config.toml
num_hidden_layers = 13
num_attention_heads = 10
num_key_value_heads = 5
intermediate_size = 1216
norm_eps = 1e-05
rope_fraction = 1.0
decay_fraction = 0.804
Each number is 500 + 40 x the weight over the matrix's rms, rounded and kept within 0 to 999. Layers, rows and columns count from 0. Numbers have three digits each.

# layer 10 MLP gate, 1216x448, rms 0.0419, rows 183-307, columns 336-447
476527488469533517569478457478497512505457486531497493458547585537480546554428551493521503461465533430475458492433522489439457489436541498492485542437518446484555550599450560497499465464466540506503555565506498496510515486502558482536552552502510435544566553514586438572486487532525493498487517497485491472524492526510441459466445446510
479443487545558466541487526526547434493528527516437552457448543543492457511561470559468492561468480503530569503474555511373450496495548583451458482468577482509436479511507516518532393481421524552481521418484572482454561562517417499505518500556555437534547526512450499508539506478495469482578541533498475503579465524490477580547508451487
542513495479598512504531533571436423510493559531477477448546489569411447417474494538496552527477505475487524470440453432459458523454507475506460461529452454470467465507587510514506469453522461535508538474530502446495456536470547565488464460491488470534518490480529560534575498466533525457533451474540518418477576479509458518433503504485
564512539443495461460550523447444574506544500545504520566489456489483462544491535522510483459531517515479522495511497485574490523516496455489483436540433524492512508564484496512451543417497469448520473500566462481545465523467484542523446500521569578562465451468515513537484484515461488482470444546485501480558510523519515503536557527503
517487479515559509521550531517469505600463426545530440416558512560476532426458528460506524517470492389539571513520490470499402570479598503503493508527472480480467489500500590564559460560509516463543437452471463493501487596459490562467506386494539474506548435525505508451482527468575479467503514506525498492510489492516503498528516474565
497496492496483462442509646451489501525476558497490477537515498538514557466565450447554545446534520489498460520444496512475543519492560533464529549509537457550528416527537508561464439466466514495543516437392531497524482476556528514603488486562516522598454550440538498421520487494535455616467408531477484433455541493507458488507394455533
519513495511537502541489504509522472489529494647503456530469533465513546511528489571511512534526523444465515492491403462445420509498481510480506544494457522461510525536492464510475520566460501554496509514489498486558505451442536471446510521540450490529494550495436528493473554492426504471527468499567430513479513541572487522560393471439
557504469540481473551601432531527506469544472494474440426483507504500509553479534509411536529475496542480476490453493480480462485524534412411481483419537555503465543535511511490466478558491548562485545459457513485537525464502501487500484510449475493488560557467542504628401453518497473485426521471499498469482497504586473468474480489530
553536440555469528573467507542493477461444406556549477504477471529483468550530496546468453465559414466556563412546505508544433511458522445504447510506533492518511496534490523481447481493515521496496484524495468445509533523505438519520397402526514518562487494390536515506552520534533466615506595417477470478494545440463580508525495577502
542478524535475518475569515533511438482565500561500498460522560488486485500472580567484508504522535532487469451543461569455471474471550457580537492497454489526522566515457461553517484444517560505526528515562532465532507567492512524483577535492463557456577454475431519568498561524491507508464441520369456576527459546504503495548442516551
493546502524457567487468507495502486554535521429432446516494460530507500424561482447453513468530509419576533539485539498510489490464495487510465449474515544476459494550512496452488467465509513515487571512552491413493490503514515499458455490481505515537567505531444478500505553536511469463460615595624480514484506513479503518575528438487
467496487564460403537520534465507524448488492504503517443553524521534466529494458475491506561479530551493461482532480498430543458467531461517483581549556516510497488528441480494453465524547494444559485458517471448515521568510529479457411439576491525532481520470509531566492531434489547541516489556589486554524511456555557486459600480489
439497501468591477549501574544490474515530452487505462400486452558552504525515555475485474452525518509520479437529506532524491448472466434414475546516475551442473523488603471585515494500515520486471498563550591501530494486537479563451478482486609508479492473448532560523442509548558509556500476478469541473512540442545544506424476528499
488502471532472507568553497484495516446496503528496536569505559497493547586413412562475516486530480402519545501516504519421518467507515495515509424616457544440497523532552470528495484528434494455461510556425524558487496430497507533440479481517506427517619444497482515509549472479471495500535480508447430473476517473520484530535493531458
514521532541524482466553511471504463554496456496523504479541547526551514513472476486441467528436551479439452479525498537507494485471627480506418499552519515486477491482483506539485476497511509515524478536494416492518526533465498460537517458586492459525571519535474550524583462468517478528481510498472461586455555519543468479501517591516
512511484559553524524432524454463503456538461494499489464558491514446506517498529467463533468483491544486501464478388465527535440531512460567530494534474455504507537519510435463511456411435466531449515456527491492566430511523471527504481523480477460548496489475542513474529528420505477475504519483581505458475590497535412587494478458443
533504466504495491515519485530466528469398478484535497423542521473450557551456464414432403445516469445447553503503492489481496485465549477630530569548584460498489439496543514530444473425440560466557497554480489427533465489499508592540442450453521555512574515473491523523538463547548442532491461425579496506546481513499427508522471479491
466476493494491513441518568492465543496481453507500501422541543514492501525520478453512541501476463522520536470442437507462520479500506557493539541496446535473514481496529566500519543485470575501586504530517518478512462467475518433505522483460452471532595483525525528500543473538515478508429409454504459499542534517542544526497566537521
499543494392448520538468515475466492424481473495472497505520534527500517519523484484508423555493496482452455502559498445498489528487511484404473563471428488488472559556537475489437480504548571477559565514488518555495507599489502472512527497562426454522489406507508530556530447546459486386456502509432515551496502513614545509506550499480
469472508540510529502540496468489485461528484513579478493528464551489510508548559487465505403476497516553485531432465529584435560484535505554504478522545476557490454454462508512462522498526517523478582509537504486469479476524543558494529522523605520519528551536507450529534528528478460488466538540542483511492518528509436445474515451539
524454465588540464488571508560539514500508461534476490524512525538599464441573567540464422484482520476517497557434544467518440526552498469522538510499505523481486500491478461533481451493598590534493431441471451560542556530476514499522450526506525494512551503485468503489448511514529428549497478556471495510510467464478527475484514482477
551530550461513524475503488489483475556524504482451547517500533455493498523493527429483508558502525520515529517522516510453472505509492539498497495535532512526479550506579523493497436418487452502516562469501473514517496514483583531543490445492444510436422496539509529518489515491512470457463460533455522489518540491495580514437548548493
442452514510473438572524487501438612459475517604517491506465503476447531467488473563536502456590539534423552515487434479507470566537506476514527506468463495488519467468470499468486473502489536516503457446543438465485517476530480494429455490500492536535457486433399470474499469531488503544519511484448412438501539459450523523521509454517
514477520517537542488467477472475468530592468538426560466430498481476458549504487379597522570534495488491498481471515549477437541537521495499552593532464429517484547457419474550541534511599503467537515520516486466543485471513491483454504526556477403428502492495522500535493481451514454515463483463482547534445421440521525441434488550468
499486474446569388574484537500489509555500502516463537485474430515490554506458485429535501484512483498532501532409575468490541423469549476466553456519534458452529505527467476510516493546530505545471563533481528543542479476456527494551569448445465504433471509557518484536546470490474504471485486482547516464571539537508528510482478530446
395482482487471524516478429504492473586470495509530524469527464471514548455495520517501512549505510446565513531502560489492456456575560498564502501486478510494502547458534528428521505454520496480417463564537516473482521474468537424570546507538582504420526479530454466500573506494506533442510506457559514579509561530490535487519571512548
561568534516503522504525577457519550552457420494505504475429583521548473504517550533481419522468479434468511477499446551473474473446496477500474495500497404479530551473483455524523572577454526557498481518385460529560530499485509481483531549570521443466505459496533482545555491484479511413474469449548486482433523453522490433569492499536
520539461508571529427528475488531498485520586497585447531568513478482530430480434444523527473526465492528485441417523486495533494457530485506482513482431491456566532586480511531450381497479491517523478477445497482477519490506559532496469443587518525505492459494470405525424492479575414474507473442507476493494483458524442505527480447545
508544498568514524467509502486489518473487468548489418429526483492544554504506518491466526482519483390533499538531465480507479497408505464504484552498569462577523537474465479544541510552500450522484523472501486510545557492476490577563562510500501496473513460412590475504562515442538463479579437484574480528491530529478519601518546462532
441483498555542431505509532432435517468526530508515504414505505513522452520470526494494522535470446478517494420510445550469540456521480527436471555471508468425492576534554564499491505478527558480481489462481499501531564548407525454440475503527487541503500490574515407495587470418442489425474510504496477482474507534515479542558507559513
550498570465449575487467493475489482497589510490459569451452573593474569496489452490519412472548458480545487515466540486470508524490550485567554559442467536508473481536453499517471534458493547477462502405505591516517543458511568541492454498507543475557537578539543540534462490499549480527495505496500462513455482474503468506474485520532
510450516442485541554482524450497493537515486428502476536513485519504423479497467391475417437485489499572524446453514539565520484520513460442472562503484527506536450494523518533468517429480463512504589496506448454439443498470550541494487524505453525514520511486462557492477490516521480482461476493482441478539513450481544503555558580550
510458545553499485493606606492472533491464503486494494550500456487523527508457506457506484448520473467497520542530438461551451472459536537451446489548521478577536596545385470487497512482428445559542556454504564477523511509549511463537458440493472507545491497488484452496533539445480453488503535424462557476522452589489475455509493473512
563483485487503524583464497500489489525594459461467494461466557504488487588471527431526576479501423489454521593452425508477507435525562431485419591470494548481544472501574486520570523518465525534492496514498533429537541493477495544453485560586514575535491451515582535439495536536497463472506424457489483431468564499551404523524580517598
499429430549651463465498464498470451498463521491489413528564448495560481467431493451589494498532513397472548543522497549538507493416497486524486518502523493506470494418472466515574485572604513531541503460531503507506512516440423456460535429536511512571499567557500516467490538500548530546528470540496509487511513480524473527576480588495
440507562496490446463493459449546448515523483461485465426513523534489439454490440480509526531518517464454480484445414540536444465491432514488521501467452531470569486468509441536476408453547508507483501488529455561596510409513526569481549576549510477490506412481483490514536575550443463439535517472506445527461596536552469466494472500534
527460521533510516542488455456512485536493492529486534539498536530462545524448486504458430512553556491483425469482497457503439550494488492467500521507471499466544573470522534478546464480462501511462490505521509522489536447501547542488449513523527463446426453496567440536552402580463532465523442441518493554526457532493439454517553491565
564540520547507473524511493423488506481493440555539431504509492422518537434519443524450468495552475516342528511455490579527477524445523445472489518540482520464525466459503461487493458534447496561501439572509443443528491439526463498524528493509549498541493412450489466561497493511508523506489466465457522435487512488492456576537451475516
554471438586466514523519448497520497448500516448446548516470600511493493487526510478515488493498454443495539457513484508540547490486507513473506535479565494547433505545493472577509421498521435555491487445541454504392539521574551553424558510534489439509441503532503448474566578496526483498530514549473476514496476437403510501468523536430
503518445544531522540490561505517508523519449475460470543570483542522474495487618433578480465541560462550526447525519440504542550514515487469496525540454479470537515531535479395556514474429515475495529462565469449580541532471436529517524550550524569500502453524528492459506529466506518436494489568532554500501503506496514476459537552513
505489606477438541581466509448491422541452579551516529482495522536514526540452531376511503463485383518495487483474525586458487485542534508515468515480551415550489497505517451487505576545519489513454470511502511510564505431451481574511523530494548500474485533517579519496458553450521569410510586545503631505471556531452502538552502505525
542505595549533538513593537531500478493457513520533472469444514499553450474515506511478510449504477486482445459533522544521490588508515523487411546552443490477437528497485557504518493391598504528478514411530453499462505558510611520533509599466486541504506481583435487522450565524422465541479552549501515477530482448523431542532440463520
477553447485500468550538523526479503459487505466524412493540469534498502419522507469530527490508541539459470503453545455509523460479535399559490489450492504495549605529453520528496484473480534508445501513424489519553548429494497545471465499499444484448569462462445497564460587435484529454512560520507376575486505478443470467500486482537
465447456496483516512492544464504495477496476530476466477517510489483499522474559447567416446473489482552564555489453538509465576447507508526496468487526541498468450464478492528475434437453506515510392583471478511536489448502538547425541480523476426570493505497548428458506465549509487518548484535554568497515465521527571489568471491542
464481478482540484597564498540489486470466497530538475461552520499542527490496484527549503487510472577457519446428495491509474517519535517454432494439541456439516469465449492537575472491470526498468517600545510556475504469495554493544444575474548509498556577495500466492490535426505504494519500564509521564545522519588543518514541477478
476529576500475565561555561537487538536471463507539605490428500632454471472508501522482463526506481506508527498470510498564533477476537477504464492486495527465492547509513548481478416521472484481505520572544492454446533492521539477525481479521498556521483544540536499526540530562496466448428486428476496449422487472524458583475509452500
481422580501518462545505437527480505483548488513506455489521581496439546514535491473512498566454422456486497525454434462520506507523533454499536516506481578499531468415503488463513544459479542508504464505476468497599582513508474481502496561531503535509516498531500560441492511432492554460564578534512414493506565464519535525540500435435
483462450521512527516502434510483479516549526558560497498456522473578531551476507469547462550469432531439471511452584431489490486484478522506466511460421493475573491607477497537471492455491501505506481535519431466538511439522499568502473469482542542504436460476543504582399559506472451437515445493469461458524512433462473554501486512548
564502493501487478484511548544551444561504489556490451529526497529539484533505492512477479485492492387511501434451456463554463473509568470515593522492512476494540523531471476551463511515459518524452500498476455537484537496559514477465511502498563533469536478499587517462537496499580461575442463478445542499517545493505508479496492527529
482469499493483430540516541500539566465512434517503515470489499525466412571530471510512462494498504493498501512414470515419493509473569480515551474505500495462548560516544434532468484564536520439441487529459510507497517481488598451502454489490451435547485445443546398458487509519478479597508501487543381444536566469504504506533489534519
445506464556533591463491540549472518430559544547569421478473536554500493508457512506500467485493450488534551538434498511496500549492548502527544476478515504511531541501406486538493473483533484516538561502545517441529542517495543560481519463497543502567484500511549499437397490525471504469536496477509471545453502448539433532560459509479
470480495484496530475564451465479468500536495557505446458513553512486470486541457519554505408549535459456495518500513568494393528544534512561547542505486484521525517524523555532444485535470525457466446454538535422535538447545554527557432471467542490564478516554514521471471526494470478624453508503501477481471496500456450431480464392569
451450492529572477514477475541415480477556516509547465491437541485463462465454572436525519536457473515477533545537467527413523522454571429506471494475535483529521492485461441526591493473557550578511471535385502502525582512514484571478543546555528487508509507473487481510508463518465463525551560431524459525481453511483456519470484526483
511510458536533560485482485471554441490506468562495567527441533500551481515534446437471509436494403460551521468508566521477476531493474492511543443505482501544479474454498508509453515494536484503531457513496504476502501473542532508490468451526568576521489485579561506477461531451487466507474483465470538549509498460491539461415444504483
497467492508427533525436473443380474561566481469454481473514497464490494545538590427507510490551537532499405439511469552541451544494515508575455508529521467512473517526465525491466459493494500525563480500568426482484515493509524499560496500519530512495521491464479523525558469539440485468484574516541541473468511481526490472523524489454
481432527493505497490476570434503491441509481487501518529529477452558432477509548442539492439532489514567567483464485492488473546509456508462512459532459542468521527589491427435537535487578535541478529531539508476521471394528472468494424484508472538522439439500511489480492484391512523495460602481497498484473528482450515549444454563439
485453518519485468472465482588480461504530545476467459468534592476499557556498481504489519504524501481504504486523362459529486525414563512486482483458499524498481514534452503461555458501420555577449497434484496497541525455511547451512454436469514439393543485453503479548526459532505523457507452431540550525533479509477496450513534449460
500476480418553469537516510472477507579515477534465483460527459488469563454513544454454494487482494548559513512501506498494472543450559445445470560460500583453505448442532519456601439497515518508493473516428437437495548509455473565494519517462474532573479524412578521498529496516469516506535517517484463451476558525562537580503486492500
435519506502432461533546442503505525454514482479504522550468552509506507450561514439521510491577498487584525476518524523505459532499510494580464564521479511524524545444520523525459474494451489484470503493445509436583577562509554497615501420502509501490488493549458425494419470480473579504441546477511526474437505479441493499540461476461
543454527477632517475525441538518458569498481454452524441554504531484470447498485542504476512519500441473499533444466458475481610481548484419430544479409421481525504539462424535442553541450554490416490562519542449505573431479588504411558516563518494505495498469521446492443494422532481478588533466526473466463500558520436597500460490445
476430495526505432513496514485491453528463495450527540496570550531489447493544510476517476542629465506488504456467410559474502480518515432446392540513514437476529617424446488456574517492452487617466437469470588488510567460473551618503522495504484449486489523511503470465514421490527532499458476469486453450418491517547466528468498556576
458521541433568503531568514484427457511474488450458513515525522444520470457476455510492436495580554479468545460517522508523454567491477507468501561460524473481459478459487662503522523464483494460482551528505526502474659458551515472520459452465458495557520313568549454564536553548488464492536528497403494545476482529370473483466509529490
458516500506541582477543544518544548448476441520455548542511544487466451475476473461547488497536459521467422503462545569524517524513512489485624483554573539447534502527545495548483465501507494502502531561492544510498499428423454471478527491443444496534440432450551432506449469427515503433481401445441456477520516486521514504569524464473
452488506514466477513564481467511490513462554481431555526426461535490528466474498439441534496545445444458448510504566523528509450470464538495476481582450543501482477536485445516522391514354489545450507499557495469445480563539544478507467493512541471480518484461480543503588430461542495543443532462516459477482496542396448538488436454475
518537498507534458484425501435527501493527527514513530521507513486492477467490514505549466530551478459484512536548541584433451481495496498515500544492472502518520517472537512492443506506542522527532505505506526475487496503436473473466440465562514528480449488510460521495530458531481491518588507507439473506453456521503482480564454515434
457490534499482501535470545498503486444521493492492481458466488494535522534520482435516531542491525468447540479455460499457537414481501522451427548513561468479466593521516435559521432511489473528434519477514480516472532504483430487527522435459475523508460500499560529433487469514524458522459510421504476477475558506498512482438530522483
551533505451479532554432483473557442557487487445516538456508517454481493393589511480494505519540500463513485524489504518459501563453498466488529495505530457503516522488548615500542520515494506465491530526482507506478537511490514531559440441533488535594523480544497462579499518536445480500539473526516498463446478519509473510452374479572
474454497494479492511499503466571459593598498425479488521508490473472471499509430494485522536480520475524476489513493534507543522482525533453478501504554482483464524538558586510465454509594506485519447463494428474427489547562494524510541473467492563479562463485516539542489475421484514508438516596520463467464519487521503500491405564567
537443485464506529501487467522534514503528442536503488471496433491520543563564477490483515552465517516522456491529518497530500553443475427498528555528468549498466597541524527470444504589473525460503542527485439503511572468459501509427514523550555495534500548420504469457514568520526429473572520493537500492481508505500475470472483465472
454497510504490522498516551467512470464525432466482451572474537484520530496589439484495494473482483490426457478502560525436486551518540482520516497547518539530548542482547512506470528514462513523540406448573526549481544483513495519529464476498502509468503516512490523481483519474439505489563531433530507453443526500493489494553515458503
407507514465443595566555533493447464511502524457517507469564488534556386484538517541484519490506486438515522520471476506463578523485507469449549513455435460457515521412564454535544491540579534589466497468583492433504515401478541490492504429536496520545471444489530527516440530473479524559517512477509451480454513455451463560435507488486
529448525483526485503556594535485460544503461496546440501507543560465487471509479493437533419514551463436527502552467480517420556531507499502519515523436544547507489487444521542473492534512446571583501494473522511527513500495559491524465490524488477449504505432529491514460458505535508527505561505582522491517527472509512529540492530569
501560521506528546535497421491564520552510529454531482535546492572457474498481509503487373502597460504565520499520489541449517495472544473505550455458515419488511418423551577441497509521482446505470485448463531470466572489405438553459518520501511562559518517487443574461428468517574522530525444512541571488396469514543488517461549519484
453510528518547560476437467494489473431489502505509514427439483563571496539500511580478553555503554518508517565545538510570515512486483509545512535476447526497442603473561514468572517440598478489514501413562455488525533529538544492482443498504501506509535513462442598496502451512524529514510516462493480508455525445486426494447496525464
502505523544454501479515526476533517504417544525518460519542513419436505508470500578456526493541538544554487510504437480536508515502540470518492540470561574520383523526486488454520501529515480510493574545509510528498506553449428500567534484547521539494558472530475457536467484504536518511475472483569571509491496461507478526502542442526
483546532557561491480546497479506505490526483499474508469463412463445509523539522488463562436463525500481472444499458534434479548473518456560437465483515543522590475444532539533513478498515476524454462543508432571542517393485522458464528466498499455474510458510580470450464569525523512466510535461450454535481490473488496478469533539539
453536576531546561536530460502410471532557544520452591462493483512514537425424532495429482467473472456501468504488499520487456534495496494485482515446533487539506529527499494547515491526507536528452468484478541551479469466490551494467460476498515472534490517497520431469452466486471475515537494482533560426398528547517542487519436458493
461514597523520478528525541484501458540540457526490592480500527535521464510582564500521427528519492521547485544533546488501464512517532479491529503486423505464534557480500467500514564550468525528487509516520441509490504448520453486455424548466497464493541462515438495505499440559482464556499493491510506492565496547551508446523432444427
557406503468470498547468521407471523485454579439419592464490497525452519473492541490413493468514522514530560512461519509520505506448517529487441513499483538498536432529490503483477470459565481515448578561555464545449485431508527482559441537515482451550513495439483519475520481505499501488569429492586473518534470441492564542531506507472
474468499486495495502504488401481446437498490478555568429518556483459513504513511498492480546484577524537555507463508523464532558523492506483520505524540526508468596509555481505458533517487546500501530536526445372514522535512500539480541427553558529507535518439483494484479505485560486460538508436503451372444423622528449561518465574515
424551508564524510480485527522477514446526498442461440473542448517496534525538510484370533446491538517509494412477507485457450512502534459517528521515478447455469484522566500469470463485494462573477459429517525498460470460552464538484466476446548476506521459474474491488503506460492432490453473506519527508474581522452504509532497492449
534467432532516495532578488452494521518543478520558479490514471591493432481560522513525498480478504495530461526448535540515457512493466511491538484535416555426546501485495457533527535496546418463498509435483470548474481455488540495441413559474502435507511506547486497469451538525495542522570506554536518429474531510439568491536469561505
495482444552526484585475512528505525507506457494483489514574578505467510474476461549457539529556497448522538481486484497490455477496545472619600482512496516540536458503542557494433518497560535461536524545553490435503509475484569482493498502495430530528563464528470546522507492522506459438442540528530426494519564442511524529543495484522
490516512556500520464522504506492448545479504533488475445485545508459550498477556439482494468539544425553517436460504475453427448517500483511499505488554504560536531491510474525496496530477464543492549501514492511540512520505541475492556505499555461502599523533496544535542551574539439604481519528486507454454483547494443523505478502535
485519461523472548440530402502510516479518524506575504495544570501517457491504441400463513505517496452513493463509496536513527618519519482482467533450477386524477542484560527557547451558431505515544553557460461476513510463498552611518538427473456532489508500438525412476570461488422476542465493565560445541399442494485455592590561548548
473510493487531524491434459496592517549468541386548463473614544498485522464491519476521508489487482465520500493489573547478477480541553412522502482512534471481520403488517452495429571514541481477501497443465509464479480482447479554527503438550464535468500525533521535533533524469589432516556561440551525553503443457483446488579559527502
498537407509607510502507553555575502498463450547513533492468614471565502576495528491510515505544471510517556461589575533476487554431522450500504432538596516532508522430533506557484504581451542480492493497469496466508598568431492443451529520507521473483508455544467525470493415494507462544489461499520518505455542506599510472515536466443
499493511536498542546504460497490535460518509501492535597511491496483430536545463444463477549546548430478541445518504462473598500563581501505470452583498475492580426480555491516503544486518505483514549507506491527489521515493488484577553526565523529488551451553495482571529529542537464482452510489504499524447475522555509530536457535526
468460458478471521492483433511458451526537500502501424433522505474516516435531519418528511525594511458494501481481465505464473491483519447451470487445515532512546578481530504500523410543460549518473410480447446507512536515450487445458543537487469504552516555538549422507471452515373492506533483542485459465530481479456451498555437518476
521478577544501525515415480518524527537460551479513460416568583480474460487399528467461436458465578415487472515453461543534500486516530482460526502520531526553534487540468480492450474473541438474518502451468520473491521542501525590545507445554463517524502538464584525512470464558459451525489500477540488473486495509538476470463555532562
424506497509499498505525494551504467588460524487528434504550482503492546515458529546471480534561542470507467484531488402507471476500516481485479452500448551498473558490482483488502518419494538470495489413488527551520529538475487507499420523517579526513488534469468474588460536529455476444486483511480566450535543510556462447578489539526
467464560566533503517499469492516466433514488502515436472485516562474506515488524512557493532475478509422427534452524505537470546436505490458534481504482486514471547508483540459503529531443483586527424547461506570510507470514506497528445557477541530575492466450546481479504530489524502514514519568526514502433482595450535529483469486471
491542511506484481487532540562499557533470507480500530484474537479549505508534500477502471516548462488567496499556490534504432548429584469434520518573513475475500385542517519567515527526554548538387448476528500513476511450503450543547483480492490539536542558445546470498495545500418512430504537512524514558509457442527521606492467523479
486521520495513526509503505510506515530508466480508494398544530486457477494487538486536434473492459470511478516472456542471488536550526473496474536455487514511541560441514521502543543475529518510483526443492429526482522533474503495497505484499509548513506490524461530490556477600451480491475438516480419489555518470464468514550452455498
542486548564532487485534430480482500504549535468454456543542505482515515521533439451472534489476517491494552563532437493494490503570508504501537457449460479492518518558425496540473510451478471506403482514475486496470473506487521528470472450451428495483511536521559515502548520512448557486471565548513474485430504479552431535548545547515
432543541537487507523536504491458437495479531459441543490463536464544445589439528499512456503484491484496514565507502554515546499511547462502551486428545536535501518508441479474436541468505579543515518559552494480545524547555507479490490546471577545476468491490461446537468529495510534373482468511504545562503470431448537568524549465454
463526523514510466507519477525502579498488490588419522533441456569475596543477542483523535473475393497468445491487464578464533552487518515515532537563440484495489538545503509533492529454520533529489487473512526455514577452518495566449522520492521556552463466514476505554456547507474460517540490534565536517540540532539539436506516518513
565507495459407462498520539472540508538507524455435523533538548428492479540491472526458528528595500509543520491528538578457514449539465494450511512455473489516492540526530559550446530470529497491557507502497556495492502541445506443553491536469474547522495491551455463428483485534515503477437532511474533539472472546547545496523461487518
453539485501552549507514503524509446502519493538519476485470503544528485555464555570547516508500458472467459546455494509454483433436495486569552558518506503547487495472519478553514519482421537497563521495538486473519556501493531577522471550499485548558514503426511523532479498507422526543513502545441488381563576465521473465529510604516
503467484409517547533531506415568543522500491518459497536543534485511492499581455501514494395529482537545465480549586448515425461488472509463502536434436516514498583517479508506511509519531566456521508512535485566483486517496547536468396407490461516459552484513561498566513515469460502493518481484448520430465532449520517566490427447493
554481466588450487472547549490462501530472487497575480478519560490530550501469493481564542545487535499448496502456424563535500489458555476401453524450464464527520512553529511570535456461474511465490501523491451489552477524462470506476623458524499490472485511543537471501575533474529512459492513477590464485509525480496418435535473541595
533506489517461507528469517535487460471493557476467482518553507509452430536499500492511574485541476566485435548514553431463490518493493480508447459452558498516528498447545493479448519553437473519495516552537465502512572499472485493536540500504536475460466532515447529479519455456489490516507534480534437495501520487512457527485539523411
526499505492541516502602464519482487462393469491504488451466505449484462505506526530514480495455424488479465505513438456515461527508529475479510530562427485539493550548501479608507449549552486507411530497485495485526488522444525514479532470533461519469493521474513478510488481506465511482475552436547448536497535551553496491490479539552
502498491513449557559496531450504442436469507462447500534488562448517518444482506495449571468529525505424471490477517462509527491504540504469535546501549504492495452511502531442497468562534565442506466503483505488501565469450492552434493527522554552576546475436453508510555489453516524546545512476478514538527571491473513508491450503576
498486502500514508459470499486460481548481471429472533459471484527452469491516546475440506482545508501494451460562465442488480517445538465535482454491474493491504459522594488470490484585515495539527545474471411536446529508452553549575484433553540428527533513467397461492530419527501439408528542471469480489488496457479450517428466539498
488504525475499598472477533487501516440440513560464494400517478512475445529490504527485539505566565470514529490553488542499530471475525455504503531459500544481525562467502564514453505451455510436545500525542498507460491570465548455480538535581409533446461516470480423492507490524427586568511444550555387557512596461498475544543582468585
474445542541478507520485512467450541471497500475567388442514498581517513505506492486512539497525478505473522551452496543543474530487493509532476571511494545444489529518447473530472404535526500506506516538492506547563495493565500524480469476437531445560568482521556486459491544499424491456495481459536445503508530484500515561482568496479
523574526473552488471470507532467482485521496545494516551514502507487503504514564494447388467529435485505485495487536585504525522512493484547506556456474557449492500490537488512512508468545447488500437411475509502496489478499460549480452544519528518473510511453548470540450490589503526535537539515517472478498503513555520518463526536533
526518513484520472538517506484558508568543581478552477478469505490511453522455515499490443487526516492475466504534467494543454540494536484511511529487513470458572475481481458503530531504621551475447520559534484474518489499507560536495485448467561518513579557481532478502466488538495418489543456485532449469523477536493505511512499487485
476474491518526537451473487506520491545563426524601502507562502485533508405534515469431424503519456436471498510539418535525496492513489470526504588525487560535534532472531450534490511444491526504434461433554487500497483489531597489482464512560541537495521525517453488517500487520448571511504538516546497553515500522448494451517450510460
527456483498547526543488464532513462529501482501478473480591534508506414507471432496482522548551486509484541509522491542497530525498518491492466414512575510511483451509565490489516571569524461511437455440516476440626528513489473558505563543575442518466478450515463522535522482493519512524550520482514569443453456526508435531493475505438
375481506538526496518531478483525485476523499449524477533508507519471462552437469487470493475490450484535509467509454491472463556483577488452441465479460534482493504550513473491480402539497491501444504444486503432501519402469534531460532474463498480487524512473506387590534483509484509488422515487457500454472497474499562527560528551462
471502567413429548471476432563431472466469521481490453474502471514511395422527429449456515447540486539558510531444595539490500568516504514503478542495456532508467510493499487517499476486427573555434530532579491523523542523444565469459482519447458441552494512408519584462502497480488495472549543556565493521426517486484498503526430537496
482456467494525492415458421461483522537465448478504478560554435505521469540594487435539473489466485492521496516491430503544461508432569466506450455498508456517483502426533513476503530504505520473502490432439434535529524528555464522481501486585562552503587446429517475479551510502499493471553477474492510442483456443462444471500539504488
536589457465523437513506538464457534529515532473476482513578562551537494500516507543513493507469450507531479539515516478537551498538551431443474427546527475478458374480486499509480494577443565450562525620488517427527466540451547520472496497537555479530569493497556483480560472560513542521499424518564466525550445512507511557513529499593
572439503506527500526507521464534530510485496453553384516565446423498441501474497511449500494559559489438525551499490495476462510474554452487524460501447404434533484521512522464421455503508490546421498524447554546491484444544456528545449485464531515561545503493541483531504479536474531473484489464498532550503518465516503550424450425599
505452490496461446478485518559500484530465523531521531525511543498451501522533487474510501531539434435515487511495481502518486462485517491536502488501495493518503436516496538479430431601525509475466530514536520536556538411494518543466502448556498587464497491516446542527519457531520458579540505533462501499526493509536501462452461553596
598469447521515486521477452522518502512492510422462491444502542471561454497502484520482463458491466540559514484485506520462553490469557496532465516506469523515509470572441450507396483600532471461519483514504458482557534567471533520528511475448565550524597547497515479494519471473470529562514578515474479554495517497444483516497467567488
574412492486557460526560527485505417574453447523474488543553533511405489434534524529511492505571481513440470501443506405518496488431478517502458494462523542514534473410460482518566477484514470451445464587584508505465480531488519530490484464494551483569469504502537552603585468486450567484474458532558414444480542509502554541543395432502
475511568485420517579494470525511584516556577525465489425536492546492565499454481510455527523498514458495502454524516471498538462534519511522442503533495495478552535470500504465484524514489525518472459466523442440507541464476494472479495464522501514500594528449551583453436487517584487584533557543498564486519483484501410483530536532494
427513511516522413443547522542422496418543570540526516458557530420505512487477465492501542552555454475464498522507509521500481552492551436576494536552624428526512461455504508520481527491521492561494501481486487483483538486406511534523541530489529525506487494520513404519495483512451516585486492538539542527497466535542509516443496559618
574463454493494495501513508548519506463506485522485535520577537515539519480503479514512516485501500460530608469489521510552545453449516449446563495499555508497545429452451511546508475450465515430491491571476497484458527588485500503551486484456465435586464433467502509536547521548443504517426435460514437511573577505559509560571468475492
494541546504512496466463540577492461536497589570525515437511494549507490540531473506516547430532448448423551571487468508485480541525549449505475495536532410474485507462498540547458492563479502609485537474537520481586577477441518580540583496495522583438522511429530463552607475485535483426511570485532535449397384516546491508554568509560
450463455492510576524427440524477590562569548456462518435485540551483481443505568483423528469570492507496558522549499506501499442460582461586495490521553476541449485496493493503532490520598457416541565451472450555504539488434483588563520462524528414510528520538487512500545507516488495408556537504497522492525544472457487506564561552492
530463526436525459453468501481547497486426504441529536532475529477542505573497531540485548550519545468473514488549489514567432521481456521473498502501470503490577522484519506511500499513513563478464464547467385470528491444527531450513489508478524502518492497466561466497486548520475573532609483512483511485510463470462534515538492507522